Each number is 500 + 25 x the weight over its row's rms, rounded and kept within 0 to 999. Layers, rows and columns count from 0. Numbers have three digits each. The size before them is the row's rms in percent of the matrix's.

# up: layer 6 MLP up, 2048x768, rms 0.0265, rows 1691-1707, columns 512-639
# down: layer 6 MLP down (transposed), 2048x768, rms 0.0252, rows 1691-1706, columns 512-639
# gate: layer 6 MLP gate, 2048x768, rms 0.027, rows 1692-1707, columns 512-639
up1691 091:530512496566500468497522504487446519472505504488485455461502435506554511523522480536486473519494492525509472491518527490485472465492538503500483526532479494519539508528503487479494495520493478480486486480500493497492507545491525490470477561541530522557440509510556505516521503528503517534516540464499534479522463498520474497526481455478490508546508533514489495476501497483522499498503
down1691 094:504536485493510482511533489504519500550472481512481489477498500504509507529519496487485484474528513543514495524512498548489506467503528543559452497575501488508449511524497483487502530525522485493514488500472510499557543502469527437502533527509495499585459504507507516494528494479514490516514509522505506474540489479518494512531469500481508486518530499484518468522481545518489509500495
gate1692 106:464487481485493468508514511499537469529461478528525491486526511492523473518518485545510501513485485446496514518462501473482518471513462515466483540532497478518495503556552517549487524499532484487544504483541500495499526521479471533522489505434557494470513502519487499521433513490483495539450494508522506566467527527469502472476520533507484476516492516515465501494492490472492499503512
up1692 100:484463487447526499480516508508513493457490479522522502477473522460540477517526495552460449508542471508472460550478493524498523539506527484496474566487472515495482485481481523521443510554493498490492482529481472495510510509518456481523533564505486475520500554460489519486458454542469544522487502528494487499513490507506502519511481503471497454508535475467523516513513490519496510481505
down1692 101:490520523568486501466508466507510551515514491511493449457478554497451507509476502534486536461495474479499505461468502518508498508512524505476538531505432494499518485488523505474460472468535509533501479494500474497508505518505485464508528520466485497479475496530561499507492520493544473499507513514484539490453492481482509484494514465522481494489525482521499470553501479544516522496493
gate1693 099:489497488487529521533493484469472501509533504507575468530494512546507488519472475458507512456493518508528488482476513500532456493525532513493543516458555547504479488503474517581480469473506536509554475500460510467508573533505508466528514504505551496500507510488493508522464499549550441517496484506498510498469532493475503485470485506551507454483497496500507484510498502525469491473500
up1693 100:496487503446461505488493550499528480517563495511502541513496504462514504513529457513505460486476507515494530486517498556559480469508507513508499456538519505481523544529502514474514491462502489474487436505487510553506507483473484485500507492528496520506485494500516509506480507503484506489501556483490537545469479522516488515543498503454518494511499523481479489449449482454510544504513
down1693 100:506488497490496485515523452549499495519518506493483528471465501529518543463510474559484532500512503529480507458476464517509505525494462484522486485539497526470500500527505478497474518502494493525504506491528505517457490507509487530480524489499510538493446474470462531434508486498486550516494482527497559504520468453525487485458501505508504470507481429452482511482505476487498494510548
gate1694 098:544512494487512511490487547483534477480435520460501533474453479532479498524528516511436526468485476520543536514506501486541502499481483516518524489449540481532498510505506484506486521526479494501478509511540486476509504509474499474486503492467470519535550545519495512512507504478502533492527470514493455538506502501521512492493457445496534518534503450500519504485528533509482504478490
up1694 098:499539505470586498500462534474507494502503487511508501491460533471498516502558473506486561508544508506526503516502537484488519488549521487504516489521495483430501510495484459484486470520469427500463524486443534494493520479500494542469516507451527472495520473504511509500438485474461466495451475488515433527523480489499477496508483506538492498513474487475498521497545530498483485498478
down1694 101:495508505502438496483540468503484508500489510477497498509491495478502526515540540462474444505483461483482476497479523459443464475518484506488464506542471470521515514479536455519457522533527482511517495524504545520474461481472472510521489532511505487471479551492490499497516473530514525455478509480467549510463517524546488467502501501475520497484484502493474417500508504520498511514533
gate1695 101:506483504553525464524505534458522468509524502516472509490497483546489534485492460492470497489460457494498439510474501494498535541521498529483502498504489529524465479521533500499554504573538509487493472494490476504516524512557538539464499551480485466483525515521549487475502477528500448471490487531478501479473483498519516521489537517524520497502469442478482467515484501485531485496493
up1695 103:497490495482487479485509524525512506516526482509476530535522472497505467494489492498524544479476511504508505501536461509498502498472551487482505511461423476477494505495471511494488506487500482533459510487487546510544463519489462479534502484492552515499512470423499521498483509469508486469486515456520512500495472516534497510466502486497475501494536476452495539476485471497455485508514
down1695 104:473510494538482531483518531491473472505475477499519498538536467481477433486528512484526490514468527482460478484518491492473490508501474506449542531451449500527478536528511487513471478492506489531485521490566521546445481496473505494500449511519517500485478497495507531538478467564481557523497531489502508483538487493479527505504516518500532529477535510533528505497495501538503464503511
gate1696 099:512488511494510534504492515467513465511495495506550466464484462517489475517489499510534481525541457506518485524523518561551472499482509518500499488476497523524465486459483521495511510505518510509522495511472531538535508511507498469482518520522491462474503496487513581489456480474490532458497505449522505461480480511466509539480503501502513545505558493465487514487543531514515468505493
up1696 100:482533530440511426545479480444521545469483482481484450442490515488487477514497472513475516459542476468490493516492512490502512484507486536517546537466491514505494483567520471469523512506533516522476485508528484504486502496514506511514496523517494502489506488503528483514481512500516497513496473531476511514470496474524509519524531504531493502523474497498500504482462449536476526579476
down1696 098:523520509541484478563509509531496482527534504445496492509498524524494488485469523490522524465491551505506505496528502495452503502510501464523493497501504536489481489488454525474507497488511493469492489512496503454504486518481519494500502490470515505559495510527470559526521479440525509476459481502497504492514478469501516500525487483505491535505508550462505500468467531498505510475535
gate1697 102:509528472510508474484498500517492515479482468508501472527450555496453479502473496481472503487535474482499501461487524539512504511519522517510520501493461513502511533510485501438537478490522512532510541496485498518494547486483532490557512441462498497503518530505504470526520554476507511464496530548461502526462473532474507514516492468530523510527509470517515506494515507496494484486485
up1697 099:494512484501545536484484501487525437535544473492532510441506495497476478507536504482496511504511481490505510457508509496570507538483464489492543474514510536482413451492520527482508474464500495490464535515508487481507512520535447451543492512508490486495492475539462520513505543505498531464504484495476500487508482530469499534462530500435521529494459477509453524444496527497496465557510
down1697 101:463513440469499494495513498538479518502499460542491543555467519507463512501518483501508462478531519536503496565539495462510498499476497494515519506522531487505516530479500506470501497458491470500529515512485503503504481486438482492490487513459493503495518469473508524478483481476501487471516481504541488495508526525560520472517491540512504525492520493499503501496507510523521508453498
gate1698 089:513530503536452504524476504502514484519517502499517535521492517477430483507497505497495523473436506525550497513466453477462508506510498473547503458477480523537491513540450525476519544521469491476515484470550495497506505458514501547499510500463471510519494489493503513482506531475524459484503488533475500511511528489485514496495478537511567490476458528499513520471463467487500507527523
up1698 095:483488502506478531487513458514498475510514505537484480470533493462462514526517512505473482471484518445503450517507516563495546513512531526476518461521485504455516473494519508532511496455500498460513487505474450493542500443486489530558539510513512489470507492505531511471460511493487508457452516486503477491523480519486525487487565487478457479493523537520506483523503509509532481496482
down1698 093:483486575501478503518466516529512497485513506556478512464499517486566498519508531473497505451530455498439482543454463514518545499520484477498461527518494519473490525511510487490501495543500495505535498527492485511507499480468489503537441485497550502510520485520509508464507483452480483464477479480500498513494495488502513458501500491522504516522507460542508518518518504515473503508503
gate1699 108:503471486498497508485521548522478472506487490488510475440479465543499485508446467489484443524503535502506502519480505502516502508467499479501537495508487533519523483482500555555488478502499514528505505530523506505482484479536487480514483479514507542508508496486536499530518481489476507514529512475501509499528516496494502497463542543480467468498464493495522483513470454489492433439510
up1699 104:500460516521496483494450525507457493475543454529472508503519483531518492493507513465521478452502511511542485479482537501502512472503526509509514482494513504491456498504451462535511510485514538479501488462507514508504488503532474517501489453509517492491500536527505561531489448474506518483512487485488480508490495494506497519507526532496512490504499519500500490514540525513483524514516
down1699 103:538463496490506515501525507525468499507501532509521517469508492495516449485507506451496474488478477487525478504459541518500505468515490505516503487500536541509541504493501476529565508491504532496538507474496527512507441500540478471486474481547521493531480504473529464475540449477529552483484553503543503531482468503475556494499480502514491492532489499477502559521503487483507497518524
gate1700 103:556462479505483517474496531541492534551503529496477507513468529493454490498545488480501502473503524483523506520514469535523471484520524495521515465511509539509553489496511499557493492550476496529475472496482511491483521492490432492445495469537489515503499526497510495494515515510484561480521518515520526514484496507447488489502516465449516506537500443569463487457477491473504509506543
up1700 104:467540494527510499482500500470489487523543513506467503502494487518527458514477507506540484521496518507504470499504516501526502502500475498470503503501513530478505493502501517513498471506506526484520475487481507519492470510499533487501498509513491485500537510466426455567481501448535476467501478466500542499492508485531473513499489506523507478473483501482492493480504448481517516481509
down1700 104:484494518518472464499492502473529535487491512486526497498537528513508490491498478578498449485487560485506500548504521493501484523494500512478506431499497516499461518531522461501498508499488471479429505513475546451517495553517524535453531497480445503532485534480480471493472468485473469535518506445497490491535543520510494477508437484473521493510494532487518542424530517483472508482473
gate1701 103:530509493512505515496464478576479459490535496509471504538541486496501445534510479455465489502515516480496490497509510512474508519496499530517482503511496508521533557499457553499487509523529529524551462485551487500522508507513488539516497488478558525486497505521527475534507475518454454467505496533511493543504439527449497489483495515433476511504473469482497486489459483484481472526500
up1701 098:516499494528475471488432526540510464473498501487494521511500485500487490493531500514496519487507525523510502485492495482558483445509522455502502494515494525516529466534512482499558481441532490513453497493538552519489500469493467502520531469501512526518489464481509458525506516502487506446514480513544512534517511517518487508519457504488473463501457492533499493486455531479431503490519
down1701 093:511481449478496458482539487474498508501508490515556486457450475503502536511507529476497459479498506534442496475458496514477542508515478499523527488498503495507513510510507505533492517500445493510501558527447496509480501510513518472536510494500454514489514512506449491496497557518515501518520508464468471500527479484479532484536550478533513530450525515498495504490504505500502518482489
gate1702 103:513487492517500544506530501490504497501466534524511477498553503491493488489478485488502529514535500495512458525550506518504504515529517526499526512487495511502461494482487501491459538446485512534514534507487507495524512540498493459510490510497511516502491462514482506511499499493498484497505470532507520516515498504533508487508487497452558476556530504507472518517517535461474479501490
up1702 102:534467467509499483500478509479530513514479530518456527563525482522520497521468552505544497494481478479500488494493476505477501565495521514489494510499507506519490483522527501498489529511532459492501467480536490518485524514546521514526483475471512516507537503493522489479461466516469553496486528539535479514495499497482533512523508517513485515481483513474500457499490466484494513522503
down1702 104:490472499486504527519524543506506493499508466488504515484464467482533483490512501474523442501515509470506477508501516453508514517522512518529494529475528513498485478497481493474485491476464471474577511500511495472506501486480502479510502495474497476522484490482518481559507493552479498481502501509533514473531471482540474474479485490471524504534483539530508502505500481501512458423536
gate1703 087:514518497557480579541463479512464510495517487553552512530468497499487492506524468477459520491425496478497486470535453500511513514472441491516483497464474485522477478499481524477485498496529503533532485577485503504459494485492489525499518473513504462499482495516492489499488468476489489523471478545529471512479476463486482475497501492505556534504494447487511526512527493515532512519527
up1703 089:520493481457419528497511495512550482498508516491530508486547543494525531479450498501481501519515465483473507528516495516492510487483426479544473485490545492513479444522508483498503492508500485490487502546516537525552545489513474497460503510496544475521485495502518482488525499507491488520532506457490485480490518496512522493529460470517536473433523577517508505506512457474488517481515
down1703 088:445503476453517479482511502492497501496524496486522525497521505444513535469504514526498490526464546498489467437476517482457513495539486476528477482473486492482509489516520504482533484478481508524487532488498509498494507489511511525509476506468505508486512500509559501479526488522529556492509501472480509498500563501537512497495509476477493508497522496457527486540467527491498490452505
gate1704 093:511496493456499497508464526499484456490547460501493512461485492466508499455470495527521484494487528505488557494447477550472499488516556548476539497501493514489484520490514517478535492513446499530502484495470516471522461514474484527503517444506508535485571480487510500506497499484513530515454466505503543471497485514516529536514476571479507518525510478487498541482479489503539550474503
up1704 084:516528487465509482485497525532502491482519458446489496483492495461539496467499512507491512503520498506488517479477497528457496517510524535508495538520492501523468501487517467505497492503497473520511456500520499493509492499505466505491526487524502491537554468475548493497506460497538470500465447498520527483494449558516463497522443554500549455487503553512535507509489497469533545488508
down1704 097:505529476509495497489515518486496503486511498489484521508491496493513499514511488494495500528535492498492497507500517509478490502466535479533468495487513529527468522507465486483453520503499501558526481442481520515524507494521485525509492527504503476527446524500508490505487493501560495489483496496477514521449496511524512504479498541537479491493505504510538514531509485488473466528516
gate1705 085:511484520524540503493464508501533487501554486484568545523466568485462495492518568499526539488479468513485565522475469514569496528501468517484494500465503484485519511496502443490473508541469532479474508488506494427464539488495520441546509472502480479523536497539491515521424535498516512529473475503441471525481507503470526499475494518491518565448512488527505517498460497473535507479515
up1705 093:498532493533541498479491485483510533508526534473545517522443520513495526517506543489526532508471491517447536509482505480531482507509484523549445511517518494498500497494522487490465484545481494463499471523490504478463571496490491458531481420524527518564504474513478519511466497501544479544493505491481494469513492514488481485515474513483521561496532536511526509520490508471530518503489
down1705 099:532514480502498474511458502504496508482474502510496475507473543505499483495522486445490498516525517523499538518519485502476483509484509500581524509519519509554493494483465489499494512508498488487495492477502488501534488518518446482515522508509512496548505508493505510498500480462513474479474515515524491509484480536505509481535509505499491515529532482467472489490486491495525536538470
gate1706 100:496518493506482491502476484531511482486465486467518493527546520503536506471451505471528519538532492534525528536505509478460455487517500494487524519520469531485482462504524456546547476497502461537527456430591542429501508528512462487523483505525515492526520500521491489517501537488481492512489491480542523456485536519481522500558480476516524511498544504494521516548523509462507479493518
up1706 098:517504505506479497470513467503511549489511498523480453459519494501483475478508496515504542496523484508496506484492487487477529530467506490546468494473476508467497525508486523489483492509500433468487478504459488496511498462467552523500520507496504535538507502536505511498492488497557524517524488530532494525517518525499512505488537509495491487521500525523516460479461524497496522522491
down1706 098:486556488504502480496477495495494492494470528489505530521519517464491483483495515553542501538531506456530503500484505540473507500511482551476502466517464472498494470481492443543488517535492468531477474513514456527495556509520478511453491469501478463450514501455530513491468497488516511514478495490496505502475512509500448511503540491512505531498507503489524472485524491492516527457472
gate1707 090:510454468548486525540528546548485464484477493483475500503498505489501556475499508524545487476473471457531509480494492483492506514503487512504518540493488470491495526510489546542493481519562491525518500507520523536555496529482505511434505488521477487472485487496473505476493469482493530521524522478468446481476532475511475450551489511491469535463535509471526469477522548488504520493513
up1707 095:488490506501544510468492477483473485549466487502503527523496489499479505475487497486495485462512474506476510545486499493518486505520489528452529479502491447495490511511463480538506539529497480522525493454521494524529477467524505501510452541514471505504534486513458494467483498527521500496504480495481500540515495508537479499513466481489471514546457503512527482463528530492513521532493